Weights of a small GPT-style language model, trained from scratch on English Wikipedia: no biases in attention or MLP.
Each number is 500 + 50 x the weight over its row's rms, rounded and kept within 0 to 999. Layers, rows and columns count from 0. Numbers have three digits each. The size before them is the row's rms in percent of the matrix's.

# q: layer 8 attention query, 256x256, rms 0.0453, rows 0-39,64-103,128-167,192-231, columns 128-191
# k: layer 8 attention key, 64x256, rms 0.0388, rows 0-39, columns 128-191
q0 100:593478483551460488514557458466405566549484490516538500559553476560588530505489376520491486435492556564534435526515567494556519447497527552577547455452488450480543550398616529487494551540423442
q64 111:541465442554520455491438508548533517517449549464566447441453465484518537515517532493488541435514501498555447428566567565463547508395483488444520626588477461550473547605553507540513421474475467
q128 068:466545511463532536423416526442513548524506504528537600433497439534474449473483513514535562528514428489438455458447504494496508538485573504493449454451483523524466514546487581447508482618473483
q192 072:625479517490589529496476539433529484461518470438432519561499454531541382456478517455490484503548589502524461470444486481474572546460611529374492626488455516534499556427538504497552540490489517
k0 082:513579535433447599532434447504467497506576477486473501533524526605516518452477435545431573502504528482514537497525395580476460449519472488508501461527560451510494558482499534487463544475463505
q1 095:447473525472513431436538548503631563447534618504478537526476394538504440470489416487491520551445525415376526456459528485455491529487489472425534536496485547451500510553494367482531472487557532
q65 091:533430567541420521450504551394522510459484482513469578589614438462474484535381439505514542514471443515569415534541420466479447446450397505521511451558514463560433541490466435473507447576520512
q129 065:441544532415416464432469472547500387495509504537427508596490507534497534521453438507548511587524446576497538535536438476482476483484518505529509558510470469497482496349535506515511467459456505
q193 071:448522484497525538554471576485469641481511432494430467525470418544542498441608520559517444450493592523534486514541359497508579518504561546467515477467508542466464585439485575543436443516465445
k1 077:578494471545490495555487485540404480495497546523538459491514486443551462512518571412461544435580462602512518445568522552528574485561503559493515449404456520609398580455449582557420502455528446
q2 087:585450527513520512471555490509533538506582608486530482539493472541489540431463511415423481544456546450438564464486508483499413448502496489421513508472544505405407498466459412512521435524572482
q66 105:559517547411551496550516482464466550469479515493557572562504490459523534430524479505433530601593477524533428493515497499543455529509521575435607486521509542493544482483465590570470449523546445
q130 067:461479538434531435508412467460429461494480455503524507405524430508442416494512512455537570524453430500505488565477517430405504521526475552438539561496535506456543521565424537524538469456455562
q194 073:446381537507465561459541516499495452364505497532494468477579512507527510508503517485442541468550472472529441532526509429516510520563460465394461423458546544397478576376519550500503505542500455
k2 084:494505538433465542451529458612436432539509423463515465450494488468545516537611466506501469414457519447554550379541528501408583447553457475499485573493440467576458465528543487475522468499366517
q3 098:375579479457591464551410526540507517464404606499507545464417463466497373464481529510544522489564463419456521426446374493459418574497538490515509541499489510446509465605423490500512481484504508
q67 109:518532536505477593475522505461466459507503500582417469517539534459520523496475509529429546429558561527435515614500501476526395513651537497578426324474514461531532480510459422484492579522523489
q131 066:521474460501482457575604435503397435431534490472528475486528437482404422497484516477550528499446505416492526512521468495509487556485478454512563507499552539481413442513509547560542415446438509
q195 079:522477473447427440576575570520464560528543489430593431566504525497551461441482559531561526455418495535390546465487502466502543510473543554479476519444453570467495452521469485498423540453447509
k3 085:538424504507535486491611527377559484565546551544498467460591557451517435611545544495501387554477519514491499457501494548454563533442470522486467488427497489509493567515564463402497455444540508
q4 091:485528479527529410569479571428609447537427462478412486507435544377439396508479473524527550512523494445509569465464511495499455570454530464419447462544488527506489502529510565507524460554502565
q68 113:582494534518551550548543536359551464456488503509450555525457543601522497492412565521393549591531467502522454490463507539618479566470522497524542438513528537604507532420442518530524504532568487
q132 066:438475520461516616478582448578455463525517468471435458441602556480521544405497563486549428471451467501485380497548430511495568491470499536491462491504609492474535547552485501484391449445423548
q196 075:565403507456477467461538522489565445504467475522453499490512469532456578483548573470556526420530509587452538548461505480536504572474522543448459622505509445466494431581467487493492552476479408
k4 086:518511518476544551510562486612441449430501508477530479465547530458471544550523519545510433405471535504461450590475536545472500521489526546446592501477449457532558378568479462416468485427473568
q5 090:537484548527441497523446464470543446626468464530502493563553580499535454615539471530572510477577498605527530537550620519481531510480484489482491422517486479622490581465492587501426564534447468
q69 126:455395476578461505454448493561516417572554498539468449494612496523614461498439406524572437413454593567562519564545520465524428521514480514558506442495395488564516489499510424369488616510549483
q133 074:597504477510477599530550525454524521515459427452473466464476458507455450457487542542530499551474493460549445468513570468384480468513567487502463374490434521522578538483530470448458493563541474
q197 086:497484501431457453582597529562477444532553447470533563510519575516471466466591511521542425404436486532561619456492559570531600556427578517556472491550521528479496468518516501436418501519466378
k5 092:452521503426497361519548478533461567500436484521509495551505498573550514483408475617526555551510497469484436470527539412559367573494570449556480506477585522467481442445484520501434536521554472
q6 104:546513522497444520465504446469396455579508402513469543472531465460503446582558473490467516445512497571574428573580541516524559424494464503480537417509505481633508578454549549521495568499438493
q70 092:543464443509548510465472356502506423561584604475530402505515417462539609496450516459564456464498533516458547472460467526440572509566517479496491574469481563478456598506526450475429507484505483
q134 066:464506462441426490558466453412495599479638439551552534497525502532445551505439391487522544482542528451527554513536508551509455524465581544567470510520370549524626423488563483501513525624597401
q198 080:549508436474489526456559406443598419515467477450483487455525461468476501509436469459454516513443493456483463494532505394536464468521439502616502547441486534492495571545460475505509613480590484
k6 091:489523412431476553510446479447472555501486449506479539490526528570378456375451451524501435449573562427503490466505488494443520447415530491500430492565486461473512534473525554614475473634459475
q7 085:610499484447522416539511459495537523539575475546551526544504473540517646454521449476519507478495525502537510501547524490521463514524509541569535503535507477453490488431513497566432644446429403
q71 108:536485505395481446561462534417558592507436514433589509478415516501380492473489518477410474601478449532482469533421614478511468536365511498486535478549577509467521515489473532576461398571514435
q135 066:460504573532483497462432523406474424508483519581522612535455502537558558565494507517474541518488520559457438478511567588556492503474506486475460522546507516590509424552558510479492427587503415
q199 080:507581441515495524488483527452541444516453444506471499500571468543517602570448482513436497565525507531424464508538513499534545510465522439496473493493540521481554496530509456519513480585539534
k7 073:567464528490525529486476450477496500504541556523550527477551478458482538500528460463540518479575569532502544511607545556519494374566467527576473542537602464645583524527470512474468475579450515
q8 095:521608504509554475520416589497495487477490602470482536480500508532406443544510539482506512508480583380472451420528489439428456538442577489416526561561450503488441442549472448415461447513537542
q72 114:472530595516464538489444510409602449521466501492409562555497468572490478592489441517383574488511563459564579538474452439588437467578463503492536467482515524503498605471524480499435493608492494
q136 073:434548593589527566444526502519500502557439430494521478433512520528512476483502529522530501529556513479558518622447500481536482498542569481401534550490519389558479523493425475416563436470451534
q200 076:564494442483537481480531503507441532580433540486576515529515480554541567504622543409570469450531397476427601432466487485489501580404467535564473559467451561483503435538539513477413502525522429
k8 085:482462511574564539491609507487456507514485522474481495514501509453484463558551526495466417609441524485464457499432573433529469570575505401484510488436539614574555512470407469439435549425503508
q9 093:607531465459452457527433525448432491583447429449477497450612498455515470558576456507547471484553419554510404552532497410537582468458531450501490435503547500525496544464571546522444472519381446
q73 122:488451449572496484417612505552586535498476507497517511445425492478537476448404485503480544461522514509611546505518538589529508498575575443455447418512522473437500504460528489453517467519533473
q137 082:532567486527553547405548413405612545491545516484497509442570478454489504516476522441460451580567585483467529487560541557497493504491432488416523525427370529493512472461505415496444475490559508
q201 083:517483416539579487438484483491575457511448462425578506487528484505477546445474544459546478452525470416427540467534510521496599530480473548425516442499499523474515502635568450526486467482480542
k9 094:520558504472416407605505471544494540532529477537479566535440517463472466505487408601552482548448567519421475540534549520558435564481420444563509448431496482540420458585511529485479576552561438
q10 097:507474531493394490487507400441467482520478404547523499535511482507509483504574426554496489548555490528496478535520478460451579582517590582531543414448516467555481551384556603546486595528484494
q74 124:503512462450491453490423480525456613546397523468535415501479459419446540469622551399555498536516518427329484508497471496447584496463535510410538561522552515523488449526547429528513499352464540
q138 074:436561509508470642525486509505484486521513538536522589488479517485541495592410423425463526489422498487521614525534572536481506451599450517496563500531477518476495508515557426603528537628489487
q202 087:567415463507507504481440448429609417468519447565446487441440530469479413510449558520486478491521556488528438531515448505566488462501575511547551471454493458523541491489494553498490429550433437
k10 086:498480455499552518513483472551454520520467544490521552574567468514479572414460449486418511393480538544601503487481544547506509443436498501481485541561512470540420583527578505436551425537452456
q11 100:443502408477561468485535524542453521431489566538454452521416593570529612449435520523470503598470482437404473516440566507563479471572513542521444535446473506437461541499481459496532465492527516
q75 105:509504486525546453487572501407502516506402496450437639520544476507405499542527466455450582522531398425438516413524492489579578505554521492527496502516435501430445539486461529519433480496498481
q139 078:450521473582498526551480526516474440541485477549499444565408493508608446495517472555553502506440501593630576473446525526551524415470543458533529463426597516445440560494603519476529555434465496
q203 080:437563518591455496412517531507393500469543561554458457452472445585467454422490433483492452550501540563526487535478453469511416512586504469576499538510501390519521497413597538332536583549510445
k11 093:519419470558557468462556481482463532557517567511478483482481522484479478550542605458529520461507415458462548547482460557460565446490489546424562603477462501558447569564434464553515416503464544
q12 105:546507406460382432479538477534544534601481555512520492442513538435441518492512567507469477502532486503496489564553492436507570573504503505537458536433543483509516474570483520447478492468497506
q76 101:530572535449493504547490523428558508462488490440481425515501450529426540493499474451450481497464544419497503546457469511475565379468563531489527512547495536529507527517471490593481445388474527
q140 083:512560522495467408515478453560574576511439556503529533600553548500574530514586519521515556543468515432522423507512492513507481537512481536513494459425493441623496412447506497497588541488536532
q204 079:591523456536453539385503431445432546450526420549570463562466540591476562546502534504465549547408557541512502604470447502590457457470438504523575457453453570503461597436553522442553367497497491
k12 088:472471482486427488413458444483504631499414510524465494571487556462510495438487413470483430493487555525553441443507534478503597491506504434572539585570473431539614528468526525526630501561503549
q13 106:614429506517449523472484544444592445591421436449425458506496533493478500605486515545480507467515497530529500589514580444472529432473548570420435500514462513593484517463562452455528488568464516
q77 114:577510484543488500540542548445585568506496523467470568491472509589493420541515439515452522490531482477503553479531505522548480447457512585474472501544518543469487542498501499560481418504572450
q141 103:567513452538566537424538453336519518462522505492460486434467472503473430495413479436567465490446571474523526521530592467532430423470459448485448573456544508477594515483526444529502521487509455
q205 087:388566462517516484418575469557543488502565471535425456481544454527428564475452432421444479579506430544523506405526529426495480588499442539465495591437402531561410526516535441482480630426492506
k13 093:416472491463570421627555416487480561561541513503433474559558511488477472516514437600559535467504443465430452481572485455556489542449537512433527409483483553429475494537475420410389514460478429
q14 118:431510520578521399526480462605547563391464590531464430456426496562535536480401490522587522552487503437479542373516452511446444528550550523475558584481549405463545438609429494491551466414571432
q78 107:529572507521471474459584519468468432493599483571556549444411447532494438510408503459470550460434579483488566445508515557495522498494448424467474504650495552496419562588464500454526501499519526
q142 085:479446503523520478526496507538502529446568502530493554428527489504493462519529443542542430505553494607567448399479491490508630517521543543534513497513606441612414471511565513481519532442433509
q206 090:539468474445505483500559440516509514514466529570532556466461494470441442497517450608471510466579489514546532506520532518581524553536515539576454521566541491559582449498556518513613433534598412
k14 103:454504600528608461547528540447492601569536526497472507516568448533468471424562462417520509458506475439532479559479468510478547496503494524520492525587451528453400511576481482451552395463474513
q15 097:596506551462512452581505566507449525531463435590551653482532402459437466539517546568463555521499474514503485482425532370512507504483518437501585524548473574515529541554462522465447488520500484
q79 114:405522436516500471415466484484451514488466437591540510565542522456455573449424467533525591492496484474514515513441464496472486487517530504531439518478511430557578503521484464485600512534553561
q143 085:521592574402526558463474482588455517538501461474545554470576498534495498514590535542549448543494535475558448471602502497408433464561512520530446399563505461548490499528428500469488535446400462
q207 095:574455503489546559511505559493517569464479508433535522535502489485572489458439568457494521644533501542546515546482466468520489414449525494514513463504531597439507497478469538545546425442480442
k15 099:547510356493490551477507457563485539401405431504604478477569443475511492491477500483485623585544492493502502496501499482502580457510447543485462557482550508480523577420519588548475539489499588
q16 094:424470506492517441432498479447534416479394475435455472540511589523563545493436446449510500502502488466483504542564457568509479500450502578431540519402466555470410549456471487533436462524664529
q80 085:441573539469476458527502470446406523568499494461457530527464626551445447510615491480528557487499541461561546539555614444547433501547471549564444504444454518518431549508505543488547536565577458
q144 086:502509456558575563482469557413564475510433560447423501544456557517605435471534560424464548420542470595513492475410519537566552538484580635482493497492503572490518507453445462557516476531496496
q208 086:443561530525503420457505401393494505439563502489478430507507491575532460520539470530434429453558574472532522408456513507529510524617450478603462592420484425538506530498550484407456521490513428
k16 100:464477468517540495457591525492511546415518461507455532458462449443481528602506479578489471536486397475442514547497528476390505577527533494472477551536494492539472507483492439554525524475485501
q17 121:497537441513590468504495615497501525392470580493497461487419517554501520473428536568540488509471545477487492490490458516521406520523496502440529562479496554428578488602418410463466484453613522
q81 105:465511546477475556513468531487561484419477457457414482454439533528496426501442451554543484509497540585600502549527477483599440523542529528560525450519455480452509581445463490479445492489535567
q145 084:479503441503477429443465506554482475551537601486511532459461537436421549469529500546576449574433423483497545429499559471470569583465452462454436524573588480455540414510443482381554549531468625
q209 086:459505598460541459454430502529486434518536492535531515507582499508491549473514554548529496553441484470527544460558507520440464519509559501539515591486505395464552446481543439471478614483518559
k17 094:465517513571530527530597449511510568421529543463467482459491584510499430626508400512417445564433434476494473460469522515463431499503563503460512430527548522514452511511444423471497466441529507
q18 093:357516490483504518417461545386475511431510545545374565517470476452482493506466426569479552508494509482559544434461380516635498524533491475480468519541414537484449478528596435490485544498540517
q82 108:510426537506573575494554433580553586483560508480518520532436511530573457524382455473449559402588558590592447543489520570511498558505530507524465473459549516402418438526479439540523440492554518
q146 105:455496538508528491541448534494424481630496515434466522496522534504422508484542481561456422528453446485489519543503466485361548473511483429554501514630479453607509533520504580410504508524480495
q210 116:415527513440579492434468501488520471539515542520465538571577534441508440513446454592524459477456483463517461421598461538451524481521452493525488460576522451551592474492481521470461497605553531
k18 094:440549549453523519507482545467583455375472518543496476509518519462602480514429559540378469551507490472543545493348427566523424503551514558575469485471545443598427563497417517466463519489511549
q19 098:486592542459593501521480486492510450473477527510432411566442543638473576413416472552448499544446437417504508409472428498501480469552530454483590468531491510409486386557460480481480516479584507
q83 106:476554522559514461523428488451421418485475524601538489506498523435524414491506510545474567459417474505547454535518483465567391480570381482520561546503556471515583553446426497503501531530518553
q147 103:475466534470512495551523492498463451488594449515476507474550474487411560456479515557505523513529411490495457530434443448515441391496567403572546495557508513577521547535453602469518502536492567
q211 103:444437470435473466470481596534490477527469511595506480485503433464528500576524470549586554534482460430560528447567428456455496473445504481450496487574497439471591389473529505548506479521489574
k19 101:536484521491599414493529580416458454515402439478582542444543506567539444545575501422440464506565547434606525491462537474562520548447548534420521539420465582415486521527472467539495555486484535
q20 111:414470483477494481495429463514449502484527597541433477590505436569513562539471536508538484464450471472486526420536379530482436568537443431500470552513503550488498518514551396502474475396557572
q84 116:579442518547520528550599499504652497510514530500450473515506541562454434572517433518457513517490526547573527506513537524557452506533439516420526441516496524441428501492513518501490496531607434
q148 124:468569480534510393533456538450436489558512528553413449574488510445432555543536586582486483530417429536531590531501508459456531512590424476497494548584557570547454473521507515500449585530469543
q212 107:402530529514549353398502532560493524526453546524565473560474586531463536511505474486523484569461438486508513427452453449516508495466391502522481556518384504539577502545533451529449473548545548
k20 104:553507503533474482546494549465465502415404511430460517554449503447541527639447485477507497570509381516421493493456514461525423456461490592462622396491525571535500488505477543446431464439571468
q21 086:482610500541490505425450508598518487421543518452458458503473549548462499446544515512478482466488509466504544448539405455509542533621492500518638514478531449488466496552422510438511483435555531
q85 093:392591534546517514486437541495482433459488589591465472531502556459522548402565482566561531533544494482520490442475472529511561492559500538600500542519523463489557489510470516442518517421480534
q149 095:395573543493506473463517465511480502517560497471488595574499443529446533592569434479423460453510422497549592503448438547522453444546504501469550498455428556430447563583491488432492531502464474
q213 101:468439452504506496491437564515554546410368497515503533424458538426494481492417468470546480449515405377557468507491536586477511482480419647462534428524503519529567436512471490536499387506527543
k21 096:544483489468592547488459454555452577555451603420569492435408552526534432499506553499457477427548524482537485462556539581475507523534469489489540531510559500494441515491477467541481438514507530
q22 095:444492430502521490472413444403519456529444515564482499486436461490566489542476428532409556484488480579531464432457570487575520532497508496504505514452501588501436553546531502595488513549484542
q86 102:478480588531505525437573518519594527504501555419501485550481587559522464492512448566480521460516534510479516579491458542516436527536509462499580406470499492459474544540549375519477507493499520
q150 111:542512470461481526470552496465590494578529466358554547494530612497562450524557545449596423444518540391419525430561563548504461553454479474531481489472506416469536437510522459470476545500515439
q214 101:607564528441587410670466508472531479530536475390512595519554540504488442519499495554522440567437407463499497433519535449498457546574549462578526443552494498513496529544437525426369556457488443
k22 099:357528522539506462503533454630587472497518433461402445488339501512540472503375440550560507494518389463504399431551478543430405510481512499534527436531499494406472567447456531491486500546514526
q23 087:427581504474605516446446478593554543469492536512469449634498528518532601491537562506558469488580432458501428458491502652533526492551489522519490547537521384419508511437461480481567535493455558
q87 091:521431413526493440487552459621495478496482490483473549487504442509467410600449482448495557554500542449483582504575483506442505576550482582472569400496521453436502544526429483535501535485493452
q151 117:491501438477479561462501423548479480470493492539555486469505490478419508512440519598497515479462523519469493483579429569414409492513489483466448518529509392595596437468512487505531531491485488
q215 108:461495501466383606488490430598496484454530525482474587438567530487450479479581456456544485503557539495453410545505502423475515505496554484516603446448601424521559447419491571422538548505425437
k23 104:479552527501625447524565474487508517503550532546489530535505543538489506521449513373571491566431512513560547416501521454523509488407483587472483511433446546534432513571394458467507444489471527
q24 102:524451473420548503579503558529524453565557470581482553498535388407383443425513561467559597507449528529484492490462420491460491537508522433418439440532514525481455493579461522540554420481502536
q88 109:502540506420479542492464516540544401570541478589561608563450520405455413516467553527526542481485510476489454557511472416429546541475486534494410481533493392590542489540537491555494578537500520
q152 110:611428540494439448522522483508501501462506480589521390485494490473527504486447562509515541511470589530442489522435583422481525521505476467408446527564521455530535441518527460565615479493516553
q216 109:539480491517506468539508566496453551461539512534501433511469451505426492481470523466516459530553446519524556477530530458607468481417559434456506503518533557460422548514459429432448492457463445
k24 097:481488519433462484479441519460475466514513507515499523564543425440478559444525530537586536482497587557678531522399402454473526445584415519469451432458475500508529535474521585623504551523405509
q25 096:532515554451460411500514448526491488457515499483528483528495488474458529564528534431466551570471377478427563495484507493414581592473573519413555517524455448552445517494513504543503519494482514
q89 101:505505505487563489538456548572472561513494543434444507492560495543512510472582466492405510506593513507481483586501448497559472531494517472504620576520434554476391521475507518516437555424441553
q153 101:502569544520509457528501488487510519550465509442531481569485508493586455501532452346481488550522482412496535535418458555522500540444528536530561540501473476515432501520514447514483425501509510
q217 100:518604532491554515531517519486533445524459468451482536571520486492507461574514464584433414446552475440507588395560513508535538546472544553441562448447404497496401482594574485519403551525499540
k25 115:493462551535445450527441440507535613539502527502403480466487670542567480546453488544554419463484461446394517455505517491488408514480568510517516482501584444532522523347455450516454477520521435
q26 115:561485547480329485588465474584486448553619423538564495468500420494403461490559511496575541441436545561544527556495471457480546418531447464552431533568539444573561457486553538533550570500344453
q90 088:550495524438453484497433557466433451540530539605547487548522501454477495448577617432499468558482500515494415564503509469548534501468475448498537579515531508514550472437474532515511476544390583
q154 097:536522538502366463563509546473451532511487507488413537647463544516449566558482481516486539515479516491471470661454490489565477468536434448548468497613535455531543443495541573520430522548451561
q218 093:521530532472474534596461465529564410578505464560469539501435492494457522586525503585514556527539566510508474506486456459447534431520434469500435437602569493514560497609499628534513568551377574
k26 146:533548433459488532549464481516486524510493418546570505515558447482504466418516474459535553474587597534563411535522459475529571424549510504585445506448553526507559496483524595617566484556464477
q27 131:545525483522492549595469449470471456604584443490497534544554428440508551505557531521543513477447478559564467545556494440524551460489517444531465480543511482553512527455603533497520578559423517
q91 114:541502426484493500508502436470448487533529462564625542525511432504473586466566556534486554503431576468513541544520529422481560472505451413587455479528507497603571429479529509499519552584455578
q155 105:554569501506449618539528480549494587530584441506471493522514473474447548566446494548506508498553514459463506516631570512540500452528497424590500519494524450476536539510581552411463604509451411
q219 111:475454436594429557492478481535515519549510469570503435444549477472501503438626601518545507514418564550515470533499527451470494475490448426507505597490530482500499482560567546491546505533424539
k27 086:520414525489572483429475446454499440487509574616520540510488465499472492482552522423408505475485468376484460520456520468440520485467547478492524571463404515531459470525498392482453454494513488
q28 110:519576526521492501447481562565534520523558569402461486486509536504457638532450496519468447632533440450400525423493491481452489596449510531418538488492396344530465490606492499454567556478551502
q92 081:465465547555521441394501411490565531458494481396433444432514460427496474572470515554525518505502640505383496451422475477464515536416488472494502440502432576501545515505522413430407582525583467
q156 129:423531516531467355439552476507493506477516485515491519526556524514445603648440451477521435671508484485447503496584515530486465572400436483406473473549501432532473479543473448418538571537458440
q220 124:443416506505433419363570449496526565461571486489488415548493537532488643579450502482469503540518470501429516490522559502462479529365469448374494535487433396528478497488525454433572479501471451
k28 121:506463536514477552500392490558502479525514554478474486514616485461436584513512505525508468540538557428438449515577544475472502465495484460471514591483491429526564489527540546487516477572346567
q29 099:576453520446496554590466503501489519515501478495502539515548517486465537521486477576502511420519489451528501482605481477471489442486464521509471472571446511484593607496534546495484533599540562
q93 092:528512384526457479498438479447486503495511496504521628606458542448413603539473459525466463403476528575539449557479451530533514462473459438536505473504395450569563489519578507601512441601516503
q157 097:406525502442519456551519546533508461455476509555537490465485442452498536484547483452513542491432543462495556487531426517507504441501400421617406477486500564537555537506447576608480564533446459
q221 101:532456421494473425487537429434497569480576389433535422511558466441505525480485475469537562428505537551623559500534555554525445365548541543514462450542488598520549521510503615450467529573450435
k29 099:433491394489516562559452450493484438652513494593517438564456492472486541441509566464417494467449481548462502529530483534483571444511575400506436545494515456498596470532569531579498463548369497
q30 088:510558437439534577538552494488503485521539509472430455551477387476505442410597483513450551502523486447451494511413524445521463461497507505430516455435473543553485467506580545493493544561533467
q94 099:487492480453464483583504427499531478491519465468508527523514502584572465558518436378559566429501604501533525648577482467525526509530545454509474475452527494486518530543473577504496466526508415
q158 111:536492450533404571491546381553581463569443469482532547451447500582514480506528543459545561493548546421444515449533524475505526533471518438475448421349482396534588548504513523458482532513420358
q222 104:456590531495484464610586354457464570513599492475480480485542477500479484452516560595500586503560494506445535505542463419425459484495629492560475450486494406547520534467500475486529522498434421
k30 103:471468520546543419506486475486509471527519604545521552503622543424505557595483473427476471567467443489478553510476542440441522569448426588525529497411493532527398467574576388498503516384508440
q31 086:525483524483440463470537488368465412441512500590572504467495504513544411492478532537499448537430557516472534529474545578568486495415517349531499536478487486475443495523515480526526464491506547
q95 109:460517525437533459455504559558539480541385546465474499478451657449459513539463505530497504501521533514447380522474512473518499505551518489510476457474479429618553497496455449519443451492508432
q159 112:462476441521559500524491555575446478519459496531539442410477506407485608487547549478482530442390441560556527487510508506485518510613448446504402505496462618463504409491467527508549553490524551
q223 101:474523488551548409501461462478481433521434476509447464491583493557523547474526578474611569535454410558495534456584378591452429473528428445571471556417460477476458460458510439540578488524432538
k31 100:498454520468466400405500549514540483477562515528564567525459575493449544520447540549415470545475491551541526525441562404525462536500424479452520507476483529469519480540522546482561562474531552
q32 090:440485521461437489436494366589455521556510500513439485467518504543470541503508457442499462438533570547594506552510501536521592490604524492572513469518493492529506525437464564485537544637472520
q96 100:509488555454557502433503442508498513457502424492474544523577591414554474449508536611471535411553494540561434468617473536492492473572489554529397492561485465632548480434504597470501514506615458
q160 106:634556511464498466514512521469522494575546440479509539510569540482390527497406506477539467493442484424578499507545413481478512501548460448467446513636497426515540432521497522538400510518550451
q224 097:508479466513585407512484437390497462471549486531480478506518478571453502530498498516468571459544426526558623470440467527460550463435467496509430476568424550547568469496495524504487534617525578
k32 101:529465508482612502527533495500440547545533477508585520451510387499575418469445589445489507479540424462516572526508430444484548443516542552454507451543503459454499505551475529571423518479551552
q33 095:461496519526539563552485481614479475558512591499521604589511437492503522544499498425471451583467504509414560649415540395585506516419504537419548482506478453500517462482540488530541560431469516
q97 100:563515546493496526518476504486524510535551509512524563504403451533475577390599477507503494530464608531482581489421516512495553464536546537554492572555466570424501550532504571500578547471404565
q161 114:552611500486471573375578449553548484444602531506488521613465482508486496522431466516511541491540521580489489460487495511521501558548607482406570419495470439565528601495514498508572534546535460
q225 111:504473448544491510490467547554453505551434556549480475529518391432508499594557507521528521520377494439548444542460514470460514493518516503485531555489503492532461473407580532609514457443450581
k33 099:612419562585535579484575503484549517538476497497578645519534501495465434529447503433605482479522519530483491444453605489507541463449532469422541541570480460558450490501528489482496492511492472
q34 087:577528564467531560504520584546650538468581514473459525552501529581505413567415473432479528545506574449475520485498499532515493533461540502512508521510504446505443522545499453421559485509509438
q98 108:508533587469508539446479449532511464436501475473556441520543567515559513457477471545514509468523502440462522468457618513484507416507578538494508309477482365451573538501441460491465582509547498
q162 104:429609443501491596593501450535576594506588545510371490602472585611448541499541424612548531496582486465430527497474498466529559500502559498495561397511457502435504555541486491468489569483528429
q226 105:502568457452461579531551521559511586475499573492468427421503551535488410520521456457455460506530561491567461491491520422536481483558590535494540488456506429508479463503519576461531440470519519
k34 103:381490500434516604551473464658575500569477564472522531498547561514515493442540470511567519454513448469428427521561578487514520491489545498531539522471520462533495427396571517506459548443536417
q35 083:471579606480546417464544532558469484495570480574458527486508446497458595477438437574456559529479460492496493483552460547389515500461532483488543489526520471572542528481539551530570515530518458
q99 092:458496482493483519475498462521532514513529490484511550558575500539452486548495559485511566490508532627448537412537441457531462504518516495572482436454501425410549390537530530520491498593600478
q163 110:468474438487440495524493444500481553527617522430534540502534501536367548595456527463513465528505493405529467402618458522494466494443549459463440431621454456507491390603427510423492547535446453
q227 113:493483471465504538467587391487537564635538474458557449520502452577461527499456507440521477534517526532483504430563553495488476472411500458414469598462487415495435505560438451465519451508473430
k35 102:520549541484478557477448443517472409558472497535519453496555458486578566504584505493487528452432506497505488471540568418552492442428472485435609693552508479525468429526483494589545418484440550
q36 089:529499507536479443511540594482544493550574539415515542563506540474480587434466566561497558521428497499483597500525481439489464637465432565440463503488462510492446439501539421548434638461424552
q100 099:618530479554470392529470473415469491489555532488493468495476427522505543450473391505465535477479524487632519627443525470598506450608500546558486496576450597493483558504502486422610534445560482
q164 100:612553498526455485495496436450470390539514491444511519518614504494473516494490536450529479478568572446550485587443458417563499608413529528429546547431452454475483491515449519383495484501512363
q228 114:483503462486525516423583495487486401500576440408417424530521469580457492447456456510499493449589539532574522490522575489552501536510521555475495490421390504399434582495432528359408416528561426
k36 101:456490467477528444574519444463569563497423471428525464457533403524534448516411468521469489421455552551488484535442488486473488492451539537428487490430589494480492489495466490470490418492535533
q37 086:388385453520396580426519399571396595507536468525501481531544527493511612537529465559455526485475476533551479503562461477512471490475469585448565453391494537563516516474510430477463466564427586
q101 097:490497486618487599477450582590434551612457562519509544486519548478566539463557476474453474496507449425487382420577567437454498489405513455561560529534464459468580470498525557511410498403502505
q165 109:455490455558476585515486539448434503472481460480510514491601476563470496502522444510527511456522456392466482405485493553510438536419417492485491530463343525480510512482503407454473540533487439
q229 113:444525527515476477448397515566462433453498523560459497559512441481534542469500510543595500453502422453528474532505395547396450472530405531590550552502497541535519458498488475519466435511484612
k37 099:411591481518533592540475497547488440467523538499466564488431475482558478540560549482496538501476523462481464539493428368422509487568485521436558523420516535443485410471477497504474461522508527
q38 097:520617584375609524634435473486502521416520509543469510438470538542515451516557472503473592488527382397547475481454474455592511514493495567573510453473477528472489540531485563573499538423532394
q102 098:505454551598461561506582427420522510484491444537492379469460623430540454459395522563511610470527484413593466512467527536491492457481518471499467459473523462469532538517500396508476382528588422
q166 098:545481522493498597532553487506479491571515474467507541411501581521463454569490530583485556439436423564453585475580478554528432467593494509532457480571475459496510473518513529473461508551567409
q230 110:510549534516482549467603525428551514453521516525503482436505559449467444490393526483475550542530488517459552508508546463445414525467539445509539487490551456503552532570472523572461541517528494
k38 098:585576490539505456525521534509498494481468435514488539512455469385491428493555462566556472513519497405630552510525542467504524450484498435556463544561446446502457447525515481527529548481459545
q39 096:524472479495503551477586445635454481490505519488558404456543498526503484472579518579510488436488477539530449518537538549502578510526554537420443489388483562536489478569538483530603511498555520
q103 102:494572545474509474412534425484564491471578487539468490497534501523497559453508577574508495561422459593417511474564460535371419550552437520442514523489464414541511415494431400403463526434536454
q167 102:491465523487403475506495530520496448416546513509474520537547419513557540416634517465553527524543505655552449541487468550518521479519510586541556520415554583492546508438499526562575444533535507
q231 106:479429509463450448420540465524491515540493417511527409527557507525405485572596434541548425490556537495485562547552513470508491535551538545443585509509508492490529472450448521489561496488622488
k39 103:474487496427516497475568467557502495536475515480526561558508484466413483534617544492472482480534442472542492553538438550465600508430493492373540520477510535414549464538490531510530548534488468